config.yaml
activation: "squared_relu"
rope_base: 1000000.0
tie_embeddings: false
init_std_qkv: 0.0331
lr: 0.00872
train_tokens: 392900000
Each number is 200 + 20 x the weight over the matrix's rms, rounded and kept within 0 to 999. Layers, rows and columns count from 0.

# layer 3 MLP down, 192x576, rms 0.248, rows 90-186, columns 144-215
181,195,228,192,182,215,178,208,169,170,218,252,223,200,166,191,218,179,178,207,220,184,190,224,155,219,240,216,230,223,192,224,206,188,209,176,203,207,179,167,184,229,173,173,204,192,214,229,224,152,180,220,182,217,187,191,191,202,221,199,173,208,181,221,210,161,178,221,179,189,209,186
158,206,187,210,158,185,185,205,198,176,186,207,230,212,188,211,178,180,216,213,230,228,205,217,205,194,169,211,186,207,195,211,190,203,169,179,201,186,220,138,204,213,233,199,215,189,156,161,173,193,203,205,189,169,219,230,197,212,197,202,184,215,177,201,211,204,208,199,177,202,187,179
222,150,235,208,178,198,197,180,219,192,194,185,187,209,218,205,178,186,212,193,206,211,187,193,184,190,226,149,213,209,232,167,170,199,174,190,148,221,217,218,196,188,177,227,226,224,195,174,210,154,230,191,199,219,159,222,182,190,201,181,204,186,196,215,202,250,171,200,216,188,199,188
199,199,168,195,170,210,200,227,178,211,192,202,175,172,191,176,162,196,184,181,199,155,173,164,193,186,206,196,210,215,190,234,180,198,200,200,192,188,164,190,208,200,220,221,190,210,218,170,209,183,219,211,198,225,203,175,157,179,230,169,196,208,176,240,172,206,230,192,152,205,197,195
186,211,200,188,166,188,206,199,201,217,223,185,216,197,232,198,213,185,209,200,202,199,204,239,182,169,193,192,183,209,192,211,246,164,170,189,209,202,183,212,225,234,209,220,177,150,195,191,230,225,169,218,208,222,211,193,201,189,240,158,168,200,219,198,203,194,179,205,223,213,174,200
212,225,217,213,197,212,198,204,189,212,186,218,141,221,176,224,193,203,165,241,213,209,209,163,211,179,197,179,215,168,191,202,169,189,214,214,191,186,189,227,222,203,177,218,212,185,221,198,202,160,216,184,195,191,207,221,163,186,193,193,223,205,187,187,235,226,206,208,190,184,172,183
221,183,193,142,214,218,228,240,225,221,173,215,237,174,202,241,204,215,196,189,198,216,205,189,185,170,200,203,237,187,172,215,198,204,210,151,190,187,198,192,196,191,204,202,200,222,170,227,173,243,186,227,217,200,176,187,189,225,187,215,200,240,211,195,201,170,212,225,215,170,171,187
194,175,210,209,168,215,207,198,205,214,211,188,193,194,208,194,186,224,204,216,208,241,209,220,232,147,211,181,217,202,189,203,215,196,197,194,210,185,197,209,189,215,214,201,215,246,206,211,186,216,199,246,215,176,180,186,198,185,175,229,217,224,220,155,221,177,194,169,218,179,152,187
185,185,170,201,218,220,248,188,191,168,181,215,174,194,260,241,159,167,229,171,215,212,212,227,195,227,149,216,222,186,188,192,226,221,258,200,205,200,223,182,195,205,170,172,215,217,204,221,169,187,194,208,178,179,181,171,193,167,195,198,201,188,209,182,221,180,203,184,182,193,232,193
212,181,240,198,198,171,221,157,205,193,210,192,206,219,190,194,211,207,181,188,183,193,191,181,233,206,215,199,195,205,190,186,185,192,187,202,206,202,209,208,221,184,188,214,194,209,209,222,201,216,214,213,185,214,220,200,188,194,203,197,183,204,173,194,203,215,226,176,235,192,223,188
208,169,227,207,214,187,185,211,206,194,208,219,169,226,173,226,180,205,237,212,221,211,213,232,206,199,205,218,208,202,234,201,212,249,199,203,185,180,183,174,222,198,182,204,189,171,201,174,226,165,189,180,202,198,210,200,184,209,212,193,218,195,208,213,181,198,175,197,201,199,176,189
232,198,202,221,203,228,186,194,179,198,164,205,223,166,212,140,191,172,193,177,214,198,211,188,183,149,211,217,212,237,192,199,197,201,207,227,198,196,233,168,232,186,191,189,197,223,188,224,217,157,185,174,216,199,194,233,234,201,178,207,195,178,188,224,186,156,197,194,184,202,205,192
206,199,231,183,172,177,218,182,207,222,182,201,219,171,255,182,171,196,178,192,199,236,198,207,170,214,178,217,198,181,271,170,219,229,178,209,215,190,196,205,201,232,217,234,213,191,199,204,208,185,231,188,199,213,191,193,192,165,200,201,204,180,219,222,196,200,203,204,229,186,190,203
219,195,218,172,210,175,221,210,196,184,188,204,146,159,240,191,214,189,215,219,187,215,204,196,204,225,186,186,219,218,214,230,204,220,160,179,193,199,229,212,206,182,186,195,194,221,216,192,188,199,194,201,212,239,204,236,217,218,173,184,208,193,202,191,188,221,196,176,210,177,205,227
212,173,176,197,210,223,190,187,173,170,178,228,178,240,194,193,212,212,210,195,231,224,174,219,181,211,177,215,207,203,188,191,218,192,169,196,193,196,213,240,205,206,215,206,236,229,207,207,201,200,221,185,215,231,189,227,203,185,174,202,190,202,192,214,167,229,211,203,213,214,187,208
211,222,204,199,192,179,160,189,193,206,193,187,220,165,204,188,200,201,183,193,211,210,186,185,200,196,221,196,179,229,197,192,209,208,186,223,189,166,191,220,215,213,196,197,190,208,183,164,207,189,208,190,191,206,185,219,176,214,175,177,189,181,209,201,198,187,206,194,219,227,200,214
177,208,189,187,207,226,189,196,192,209,185,221,174,203,204,165,185,174,238,214,172,185,210,235,174,190,215,186,243,212,199,192,214,212,183,191,199,219,228,215,183,204,204,193,156,239,220,172,191,162,187,160,174,216,216,203,188,198,207,180,222,210,196,209,187,241,219,187,185,195,183,179
233,229,192,205,201,197,216,188,189,228,218,173,192,238,218,189,193,192,219,213,230,224,183,230,195,220,173,177,180,244,208,201,223,192,206,184,205,197,219,175,195,199,215,207,163,206,192,155,200,213,214,211,196,211,206,215,224,216,181,215,218,191,184,179,193,225,213,213,201,210,183,226
176,234,208,198,193,188,210,205,202,219,206,194,212,177,221,196,215,197,160,174,200,199,210,180,176,205,171,191,190,213,186,212,174,200,195,181,187,218,180,170,208,197,204,235,198,226,196,179,189,174,179,209,206,188,189,225,170,193,200,181,209,206,228,211,230,220,170,194,207,216,229,191
155,178,200,207,201,180,194,176,202,199,210,225,206,173,227,202,155,176,225,172,184,194,212,198,232,172,209,219,196,196,191,192,244,193,198,172,190,224,206,202,180,189,211,201,209,208,182,230,187,218,223,214,199,221,195,199,205,214,213,222,180,205,201,239,195,160,253,192,206,241,227,200
175,221,196,185,184,218,194,172,188,193,204,177,199,217,211,171,189,229,178,234,176,191,186,193,206,197,221,214,194,174,169,192,201,224,205,178,190,209,173,215,164,182,243,217,190,185,216,216,229,200,228,178,204,179,197,205,198,206,189,179,211,170,202,181,173,175,170,180,151,191,199,198
222,209,194,218,204,216,179,162,218,187,164,187,178,181,230,192,208,203,182,185,194,189,213,202,231,194,216,204,212,172,202,195,198,192,196,195,169,198,212,194,212,217,177,162,180,150,229,203,219,189,195,194,195,179,207,201,218,209,165,205,190,166,207,210,192,218,205,176,194,207,177,204
216,167,206,196,178,211,162,176,197,151,222,198,200,220,207,206,224,207,174,187,185,242,184,189,203,169,197,192,165,187,216,179,211,206,215,224,185,159,231,192,138,192,211,181,171,171,166,197,186,215,198,204,178,222,175,197,225,216,204,237,167,165,229,200,175,232,198,189,224,189,178,193
184,206,214,203,203,150,173,211,226,182,199,227,240,225,237,199,210,184,191,181,226,200,202,187,194,213,198,172,204,177,180,217,213,204,230,203,240,197,206,177,221,208,208,202,166,199,189,220,231,176,215,209,155,230,212,200,161,204,202,232,174,204,251,173,196,198,210,211,210,172,183,181
215,189,183,204,195,214,188,172,179,217,166,152,224,202,208,194,192,194,188,224,201,173,199,177,207,187,173,207,220,240,184,198,169,182,236,218,221,213,222,173,211,195,205,197,188,161,193,208,197,201,177,196,215,229,213,189,174,208,191,205,206,231,207,202,215,210,190,241,185,210,191,183
205,207,201,215,214,228,195,187,203,156,203,186,218,206,184,188,199,208,191,203,185,205,205,186,187,174,211,208,191,207,208,193,203,212,217,198,190,170,195,195,193,179,195,159,193,193,192,244,187,201,177,226,174,200,204,214,193,229,207,195,180,209,224,183,207,200,180,211,221,222,209,198
225,242,259,184,225,214,164,217,209,215,200,210,168,202,196,193,173,213,193,182,208,187,178,184,191,223,166,210,201,194,197,194,196,199,185,189,212,228,212,203,195,222,199,215,186,176,211,187,171,187,219,202,195,184,216,214,198,203,173,241,192,247,216,226,185,225,211,194,191,198,204,185
196,195,215,190,212,229,206,207,214,196,189,191,219,216,211,195,231,170,210,207,180,191,221,190,195,203,202,185,210,171,192,219,203,180,192,228,225,182,177,195,200,188,175,154,199,206,200,230,236,213,203,235,205,199,211,223,199,200,233,184,184,206,206,239,201,166,182,212,193,189,184,206
235,210,227,168,182,190,209,191,211,243,193,171,189,183,212,201,214,192,233,232,183,219,202,213,195,195,189,175,258,191,222,156,195,248,244,232,165,195,208,211,217,224,183,195,191,194,187,192,198,258,247,185,202,193,209,230,200,240,192,235,191,192,211,197,211,209,212,233,233,222,163,231
196,185,231,179,221,186,233,194,197,201,217,164,159,191,221,172,222,188,181,194,181,230,170,229,219,214,221,182,219,206,214,164,192,186,182,200,197,220,177,193,208,212,183,164,146,191,216,170,232,185,228,189,199,231,221,185,194,195,210,183,159,214,199,189,166,193,206,194,209,218,199,180
194,203,207,216,219,224,193,182,219,233,195,181,192,192,185,203,221,197,210,213,201,217,209,215,201,226,196,203,181,192,180,228,210,208,190,204,219,219,164,187,199,218,214,238,205,224,201,215,186,198,199,170,184,210,220,210,216,203,239,154,185,179,193,218,226,199,234,178,188,220,206,193
210,192,201,220,188,176,187,219,195,196,190,220,200,185,219,218,153,202,215,206,209,183,221,211,207,161,217,185,208,206,225,236,154,193,241,204,202,157,186,163,209,182,243,192,239,207,174,205,200,203,191,182,185,184,184,162,164,223,231,211,183,215,238,194,194,205,211,220,200,167,170,270
217,186,215,184,205,193,208,160,220,203,238,230,222,166,200,249,179,225,218,190,196,218,209,231,201,185,155,216,217,198,191,243,194,233,206,219,205,208,201,205,214,165,191,198,168,220,207,232,194,186,207,175,216,210,208,210,196,198,182,232,209,176,198,203,205,158,199,245,153,216,216,210
188,194,170,219,212,182,191,178,179,199,196,203,219,219,222,173,214,195,217,212,202,212,198,184,191,203,205,179,192,181,193,210,207,215,191,221,206,204,196,210,172,183,183,168,218,209,186,208,230,208,221,195,210,198,203,226,180,200,152,164,162,213,196,220,221,194,206,212,211,208,209,200
172,189,207,211,169,228,155,213,190,153,244,197,190,208,218,203,203,188,226,208,212,174,195,173,176,210,219,168,216,192,254,243,207,199,234,230,211,203,221,216,196,187,213,188,170,178,193,203,224,226,209,196,194,201,204,214,162,179,258,199,196,185,193,188,209,165,167,191,178,218,203,193
196,206,204,215,221,199,216,219,200,197,216,220,215,200,225,199,187,143,211,220,200,206,223,171,155,207,218,179,174,199,187,198,169,197,229,210,192,191,196,222,197,152,177,211,165,187,181,200,189,213,174,191,202,246,230,230,176,205,158,187,182,170,200,183,189,221,242,217,178,240,196,192
193,228,168,190,229,195,236,183,189,163,217,207,186,161,219,214,206,188,186,153,195,201,191,202,200,202,183,213,190,209,212,175,204,191,225,156,192,223,223,190,202,216,193,185,207,223,195,228,222,218,198,207,177,189,186,200,193,182,192,182,238,194,213,202,206,194,183,186,202,190,224,209
181,220,241,190,177,184,206,185,146,208,228,207,214,200,183,188,187,173,160,189,180,220,185,215,202,211,174,208,195,184,232,168,208,197,227,172,212,210,201,202,178,219,213,215,183,217,174,187,156,177,208,206,231,201,184,190,223,209,191,178,192,236,192,160,190,198,205,218,187,190,208,182
224,234,205,174,209,164,225,196,212,218,200,177,205,170,190,256,224,207,188,213,222,231,205,208,197,187,195,176,206,220,174,193,218,171,235,206,247,200,171,187,214,209,195,206,182,194,204,186,175,218,191,209,197,218,213,184,173,217,176,188,193,197,227,213,198,223,197,216,201,195,219,204
204,193,201,198,199,235,206,206,190,207,207,185,230,190,208,187,170,184,200,197,197,176,224,193,217,220,197,201,199,195,245,201,206,202,187,204,231,202,213,188,207,190,206,223,215,185,192,209,177,199,185,192,215,212,193,185,207,200,209,202,166,242,170,229,242,189,180,181,211,180,201,195
218,209,212,174,216,210,228,191,208,179,195,217,177,205,190,176,197,224,185,217,222,197,212,208,190,205,209,226,197,210,230,217,170,229,238,220,216,208,173,193,181,195,205,187,188,190,170,212,177,188,207,184,216,199,209,230,167,179,220,232,210,196,193,184,215,212,188,197,222,202,230,183
207,173,209,214,172,234,215,185,228,202,180,224,186,177,218,187,193,205,205,206,198,211,229,225,203,221,164,193,207,209,212,202,190,221,186,199,161,206,220,164,172,207,173,205,228,163,216,168,191,227,185,225,221,163,202,192,188,203,193,196,208,188,220,178,212,218,188,191,182,158,164,176
213,237,193,175,177,222,162,222,161,212,196,200,186,235,197,187,207,189,194,192,187,186,202,205,172,223,179,193,200,185,194,171,209,207,189,215,192,202,219,203,197,185,207,193,180,201,196,210,215,159,175,221,214,236,199,211,223,230,176,180,219,208,178,192,219,206,208,185,209,184,215,208
223,165,204,160,231,200,186,212,225,198,222,168,217,191,233,183,188,207,201,189,197,216,199,167,208,213,178,163,193,174,225,209,186,192,192,179,211,160,219,207,213,188,209,204,236,210,211,170,189,198,202,202,211,164,201,212,187,226,196,192,229,189,175,188,193,204,213,195,177,185,197,210
169,196,156,224,197,231,179,191,215,202,207,164,201,185,170,198,194,253,238,204,206,226,233,185,172,203,181,172,216,202,194,183,195,194,202,172,212,214,223,224,172,182,171,203,230,206,239,226,197,196,200,224,193,176,175,220,185,223,193,183,199,220,240,198,175,219,211,171,210,178,213,216
190,178,229,219,215,172,166,206,221,197,212,188,176,210,162,172,207,216,223,218,193,169,218,209,212,180,192,184,216,226,182,216,205,230,198,200,233,182,200,215,210,207,207,171,203,250,197,216,196,194,221,193,179,212,206,180,219,229,180,219,192,193,211,207,230,166,194,197,158,207,215,213
231,227,190,209,207,189,197,213,219,205,197,216,172,227,182,185,192,157,223,209,188,165,188,163,212,175,182,217,240,207,226,194,227,222,209,208,200,175,182,184,183,175,239,203,212,208,205,189,174,195,228,200,231,198,204,180,202,170,185,217,198,191,202,177,195,223,158,160,198,188,206,196
208,199,178,218,201,178,213,180,192,198,209,188,180,194,196,187,182,208,190,228,200,172,216,205,176,231,179,182,181,170,190,205,230,185,215,180,191,205,175,224,193,222,202,203,184,217,197,213,157,169,206,196,201,160,194,217,198,190,220,208,189,222,233,199,168,182,174,175,222,221,186,215
197,217,192,197,198,192,201,230,225,203,202,194,196,169,230,163,213,179,157,194,180,205,176,197,182,218,202,174,173,180,220,213,194,222,172,210,182,190,204,199,186,166,244,200,202,175,217,244,206,196,214,183,183,213,215,197,223,206,191,230,200,192,205,226,205,207,184,215,216,180,177,210
176,201,228,223,193,207,224,146,211,204,197,225,227,191,205,200,223,211,233,227,213,227,191,200,222,202,211,201,186,201,207,210,164,227,185,177,227,206,165,218,193,182,209,215,207,192,196,198,204,196,206,205,222,198,211,214,205,190,191,177,226,188,186,195,219,200,190,225,188,186,221,196
191,186,168,186,207,228,213,175,216,198,191,197,193,193,202,201,212,211,210,209,211,225,176,220,220,179,176,194,202,211,214,187,210,209,219,203,182,169,198,201,252,207,193,219,213,179,178,192,201,202,167,221,175,219,215,200,199,223,205,197,167,191,161,197,206,190,179,207,186,229,165,202
214,231,229,174,187,182,156,201,190,186,207,213,167,206,227,195,187,209,185,213,164,181,217,246,187,194,190,196,192,186,216,212,204,198,197,197,212,180,230,189,191,219,178,226,176,225,201,177,217,185,224,176,199,167,202,185,178,198,215,228,185,195,184,181,180,206,166,184,224,203,210,223
210,171,212,229,153,211,204,161,210,211,180,243,205,245,193,197,194,214,192,177,171,153,207,187,187,157,208,181,210,225,187,217,191,188,191,173,194,201,166,197,178,212,195,180,178,179,209,197,200,197,190,224,185,198,186,155,184,223,209,213,203,205,199,209,184,181,172,199,208,196,219,204
179,194,220,197,226,190,206,203,199,200,182,197,183,196,194,216,180,206,180,230,187,216,190,166,175,196,223,183,198,197,156,218,185,195,216,216,189,183,202,212,195,204,200,186,201,192,226,185,215,209,191,161,203,230,216,232,199,233,205,199,233,201,196,206,217,182,208,204,214,226,178,187
178,165,206,209,212,192,186,159,228,185,226,246,186,220,211,229,224,213,169,210,164,186,186,217,190,205,198,230,171,193,182,194,220,184,219,190,235,197,209,227,186,191,197,211,174,212,184,229,192,190,176,198,202,177,232,196,226,197,183,169,170,159,217,236,164,194,207,222,176,207,193,183
191,214,216,203,225,200,209,247,258,208,201,200,173,204,164,211,216,223,209,229,207,193,178,184,183,202,205,174,216,192,200,214,214,193,180,210,214,169,162,205,238,192,200,200,217,207,195,239,212,205,217,207,219,213,211,142,196,217,235,209,220,185,217,202,194,176,214,168,213,200,213,191
189,214,205,166,224,234,195,236,170,215,181,212,156,214,187,217,217,199,201,178,173,206,194,245,251,179,191,228,224,170,204,177,241,223,184,212,212,204,247,162,216,240,189,210,222,201,177,166,211,206,203,226,186,200,249,228,162,194,197,186,200,175,219,223,180,216,242,228,236,242,203,207
173,192,168,186,192,168,214,196,208,214,210,217,189,186,168,209,211,209,200,211,211,186,193,236,198,195,202,190,173,182,193,225,217,229,195,179,200,230,186,184,205,223,225,176,187,224,145,188,189,205,202,174,169,194,208,194,206,216,216,207,188,217,200,182,215,213,183,249,222,210,204,175
224,202,227,171,169,184,198,206,223,220,211,223,199,246,179,205,194,223,214,190,201,208,190,172,218,217,187,227,188,224,227,164,201,208,190,186,208,197,198,224,201,183,204,219,209,177,241,221,203,203,186,182,206,211,230,201,195,213,172,167,212,219,200,233,192,238,198,210,196,216,195,180
205,190,199,172,185,211,188,210,200,198,203,209,179,168,222,192,213,232,156,204,190,199,208,185,220,204,212,206,178,208,206,216,208,190,212,203,240,221,197,215,180,238,221,172,224,186,179,195,172,195,203,230,192,242,185,198,216,223,210,196,225,219,251,217,219,201,189,210,239,197,194,215
204,214,239,203,181,185,184,213,226,210,217,181,213,203,208,214,190,232,247,186,164,216,196,182,175,200,193,202,188,211,152,206,210,181,190,198,211,175,201,155,234,196,163,199,187,220,204,216,211,175,203,233,221,208,191,185,199,177,238,194,212,218,201,200,198,195,178,217,197,208,183,227
179,198,235,202,218,149,200,201,220,189,185,160,220,177,202,202,171,179,204,227,201,198,214,195,194,208,186,202,198,191,199,219,198,193,211,225,196,211,193,193,182,191,210,199,199,206,212,179,189,231,196,208,199,199,180,219,187,195,160,194,211,224,176,188,219,200,149,206,217,192,213,209
197,170,217,168,204,235,233,188,200,191,162,177,207,203,216,191,208,192,217,202,189,217,175,166,218,199,159,207,206,202,173,188,197,199,188,189,178,236,232,178,181,186,224,202,206,208,195,200,173,183,151,199,189,207,195,208,202,206,182,192,180,221,197,193,184,168,205,199,226,181,191,195
227,167,158,174,184,176,225,185,210,197,237,217,218,186,202,243,184,178,238,198,248,185,182,180,179,178,180,192,201,205,169,218,207,222,201,165,217,192,201,207,189,229,228,174,205,198,142,212,194,205,201,192,187,233,206,224,184,186,175,177,205,201,227,221,201,192,196,206,217,211,147,204
199,184,204,173,174,212,215,192,220,174,196,203,177,171,192,241,224,182,189,156,246,190,216,232,197,173,215,198,231,187,171,232,206,191,197,233,253,223,205,201,186,224,234,221,179,190,195,182,154,216,176,211,239,230,209,181,187,186,198,173,234,195,191,223,218,216,204,235,194,192,215,201
187,189,186,218,190,195,208,183,192,201,209,214,221,205,195,194,186,215,201,239,152,181,210,201,222,185,225,182,177,230,198,216,221,153,196,226,202,215,199,214,179,189,174,224,184,210,201,207,196,220,201,190,191,168,196,213,186,203,174,244,207,221,188,210,201,256,163,192,197,224,198,221
208,185,167,229,218,210,199,183,186,216,199,197,176,164,237,174,174,192,227,227,219,195,199,223,200,181,172,192,206,213,216,208,206,193,182,173,219,165,194,217,180,190,163,196,216,221,220,182,191,186,154,199,206,202,190,195,230,166,180,180,197,194,200,199,204,192,214,173,224,220,176,216
209,224,209,234,160,185,159,253,223,178,239,151,208,248,203,186,214,199,209,227,191,187,213,240,205,178,171,186,213,208,196,197,181,182,187,172,232,179,188,229,187,222,196,210,196,200,218,212,186,172,172,147,232,210,212,186,189,223,165,212,208,222,192,184,210,140,180,185,198,207,193,190
172,185,239,190,214,170,196,176,215,204,207,207,180,207,170,175,221,226,249,183,214,196,192,205,220,181,156,178,215,158,230,183,185,176,186,220,203,187,186,198,210,204,211,186,201,196,212,221,187,219,171,265,193,193,205,234,215,180,220,206,205,193,214,189,172,232,185,212,222,176,176,194
174,246,200,206,213,167,227,211,210,196,195,194,201,205,193,200,206,183,202,206,192,204,181,214,198,191,230,195,198,214,209,213,212,208,210,220,225,188,173,209,232,181,241,217,174,192,183,179,196,189,209,224,176,241,193,203,202,203,206,193,219,208,217,213,187,198,172,217,212,207,181,210
172,208,201,178,210,196,190,213,177,198,221,202,206,215,201,205,209,184,203,198,178,203,181,221,221,207,212,213,166,203,206,185,174,160,214,207,181,230,182,196,158,206,169,176,179,250,229,224,201,196,218,195,171,165,198,193,217,244,202,231,243,198,170,193,195,174,173,179,212,232,169,186
198,196,206,195,178,192,190,220,197,210,217,194,207,221,188,167,204,209,189,191,190,210,208,198,208,207,179,178,214,181,193,202,212,243,184,206,206,169,212,230,195,174,228,183,199,236,219,251,209,213,197,226,205,180,177,251,168,215,208,181,195,192,166,226,195,227,196,242,175,199,176,196
177,214,140,199,252,189,220,173,176,216,179,190,233,172,214,196,153,198,200,206,202,211,217,194,209,183,191,177,225,208,193,225,189,191,204,204,195,143,230,204,190,197,186,228,225,186,196,235,189,201,180,252,168,143,189,209,243,223,218,215,169,149,213,171,213,221,200,218,199,213,199,185
216,178,181,167,193,216,198,191,215,229,219,212,226,186,201,186,179,190,211,190,182,195,201,180,163,190,170,240,193,189,217,188,155,204,229,180,224,169,225,196,198,169,200,223,192,228,201,228,201,227,162,200,209,192,153,221,226,188,197,210,211,223,195,229,190,174,240,221,212,190,204,222
216,187,212,192,215,225,173,232,182,218,222,176,242,202,191,208,174,223,223,187,178,189,207,206,218,227,184,191,224,166,192,204,151,188,195,198,209,180,169,222,218,198,204,182,193,169,195,213,203,217,192,216,190,176,167,192,205,175,227,194,207,189,229,196,200,215,195,206,187,172,221,192
180,203,181,200,192,187,237,234,181,201,233,216,214,187,193,184,199,215,192,192,197,240,215,191,225,213,211,190,188,211,238,203,173,191,128,213,213,237,168,190,193,205,197,216,172,196,179,234,174,203,206,184,210,196,207,185,158,220,223,236,194,171,171,198,204,189,172,195,177,171,195,221
226,196,202,227,187,198,184,182,185,200,215,180,201,153,173,199,211,181,191,226,169,173,204,154,176,214,187,197,213,209,190,200,172,180,197,218,213,217,239,199,236,175,192,229,196,191,171,176,206,213,202,205,204,161,197,187,211,222,183,176,181,218,200,166,216,187,171,185,196,246,211,203
181,243,231,196,202,193,191,196,234,212,229,208,190,213,201,144,230,163,203,204,199,259,193,170,190,208,169,213,189,207,226,192,194,142,218,217,217,207,186,205,146,195,233,214,217,199,190,200,198,188,199,228,165,210,235,187,186,197,187,202,195,172,174,206,234,220,193,186,203,198,200,192
185,208,206,218,221,192,185,187,203,228,188,215,232,225,227,173,204,216,183,216,201,188,213,208,207,194,201,208,144,252,187,158,210,173,195,192,212,209,168,197,198,217,167,209,228,199,205,222,206,184,223,196,181,220,203,203,168,175,214,203,186,170,197,193,194,232,214,252,201,206,195,216
202,196,190,178,205,208,148,256,208,168,209,231,173,172,189,213,197,192,207,223,204,161,193,231,175,211,196,212,177,196,200,206,200,199,214,223,194,224,192,205,215,189,198,192,232,204,170,200,182,214,200,189,202,222,154,203,194,205,175,173,217,213,212,248,185,193,190,181,213,201,183,230
180,233,222,197,212,162,229,199,192,187,191,233,183,203,221,202,209,206,234,186,200,236,187,214,179,210,204,187,190,214,159,162,223,213,185,206,200,227,169,171,235,184,208,222,178,168,193,163,239,210,212,237,169,201,155,231,186,197,194,216,196,183,202,206,158,184,208,188,204,203,194,173
249,219,190,198,178,195,173,209,236,186,207,209,219,197,201,195,180,169,172,172,197,228,156,223,189,208,170,195,182,223,218,202,215,203,154,199,198,244,202,212,245,238,186,200,139,227,193,199,191,218,235,261,167,179,268,207,235,210,197,197,202,208,211,186,182,208,213,192,224,223,148,183
201,182,221,195,199,230,180,223,203,216,188,205,217,163,239,218,193,183,223,213,222,203,189,237,237,193,195,201,169,208,211,167,181,224,188,237,235,224,191,200,211,223,163,220,199,180,191,196,183,245,208,158,186,187,208,216,198,241,214,187,199,186,184,193,182,225,191,186,215,199,190,204
247,203,183,181,211,228,222,189,213,239,165,206,212,174,187,210,206,188,186,206,205,249,209,249,174,210,146,163,221,185,200,204,159,194,201,228,145,194,192,200,203,219,190,196,169,185,197,162,193,204,191,192,198,189,167,197,208,228,211,199,222,188,187,204,236,175,199,213,183,188,197,192
190,205,189,181,210,188,208,202,169,222,208,211,218,241,193,210,153,188,191,213,171,198,180,173,230,225,184,190,216,194,199,207,217,212,177,179,186,185,189,231,195,182,161,205,198,196,209,198,219,213,187,195,185,226,194,205,200,222,192,185,176,216,181,215,195,202,204,194,205,187,165,197
209,209,177,164,201,201,171,217,190,213,216,210,182,191,217,194,179,205,205,194,226,248,199,154,181,211,218,189,210,181,174,187,198,205,208,216,179,170,225,200,206,211,248,224,183,208,196,207,193,195,191,185,210,196,189,211,186,187,198,228,210,201,230,231,202,210,189,210,217,197,182,193
198,202,205,143,211,210,201,182,220,173,217,203,217,178,207,187,207,206,207,191,197,204,220,235,211,212,217,178,199,182,210,245,235,235,199,154,216,230,178,204,209,226,187,234,182,189,199,177,174,181,182,181,216,183,242,196,161,209,192,196,227,211,215,218,201,203,207,228,186,205,237,170
199,189,206,183,237,197,174,215,211,187,221,168,178,176,198,211,197,192,199,180,232,203,181,219,177,203,160,188,165,218,191,197,220,199,173,207,187,233,201,182,206,212,211,186,211,255,184,205,190,214,198,177,165,184,187,169,184,216,173,233,193,181,200,193,208,204,200,184,237,204,205,216
214,226,204,189,181,233,215,177,197,232,197,233,184,211,182,219,174,188,231,249,208,193,191,207,212,211,194,212,174,209,220,188,223,211,200,155,187,205,221,188,230,174,193,204,201,200,210,184,197,166,200,214,201,154,221,184,183,229,195,185,200,211,209,178,143,204,178,198,174,231,181,199
178,191,190,175,167,186,221,251,186,182,263,208,150,233,229,214,194,163,199,223,202,212,206,235,215,196,171,209,157,186,216,191,212,208,205,167,207,212,216,227,190,204,199,179,166,201,196,177,217,204,216,211,198,238,227,209,230,214,204,189,219,184,189,192,188,208,236,185,168,182,217,198
168,205,221,203,184,203,193,205,223,169,215,209,185,180,214,205,208,182,190,197,196,205,190,213,202,176,194,208,150,179,190,203,210,175,206,217,172,204,212,224,204,215,201,209,225,205,170,204,221,205,207,165,207,229,191,200,245,210,187,189,154,189,177,206,194,181,189,172,188,196,176,188
180,224,210,175,192,212,229,180,201,211,217,212,164,194,204,171,208,184,228,207,219,195,217,189,209,200,199,224,223,182,199,182,224,204,187,179,228,213,211,201,220,180,201,177,177,186,178,227,207,229,201,215,185,192,241,208,209,215,178,229,206,215,206,193,206,175,195,225,190,199,195,177
164,233,175,265,191,185,177,163,181,208,175,193,168,187,216,198,154,221,177,178,192,220,192,174,187,206,181,185,217,169,201,186,181,183,147,170,198,210,164,188,230,187,207,185,212,225,199,199,184,195,229,175,224,198,201,188,230,188,185,214,197,177,212,208,220,174,203,201,208,218,199,189
182,230,186,229,192,215,194,198,169,220,173,204,196,217,195,254,173,212,209,191,224,230,178,192,203,200,200,197,198,212,192,231,198,207,182,188,204,220,235,209,226,208,213,180,211,198,211,152,197,178,249,230,196,211,190,199,206,174,228,214,193,185,182,225,209,184,215,202,189,212,219,201
233,227,202,179,195,179,164,173,186,195,174,188,187,215,227,177,191,197,185,205,189,217,170,189,228,191,220,212,176,252,193,156,185,238,177,179,171,206,239,182,206,184,205,209,161,200,152,210,177,195,217,161,187,208,209,207,201,186,196,240,193,165,184,202,148,185,197,166,218,190,197,230
186,185,178,222,239,204,225,264,208,217,203,176,206,194,166,191,219,228,211,232,176,203,165,221,200,186,202,188,188,201,197,200,221,167,204,248,187,223,211,168,212,210,202,211,239,168,192,236,196,232,173,229,204,204,190,185,208,199,225,193,209,193,216,225,179,176,195,185,189,179,170,190
209,201,184,222,204,194,193,220,216,249,209,207,167,179,201,203,210,207,202,185,203,246,199,203,192,176,231,186,192,158,192,188,229,205,233,193,220,224,178,203,214,210,205,198,207,213,223,171,225,176,208,206,179,195,217,210,234,201,208,198,196,201,202,164,205,202,195,184,197,201,247,195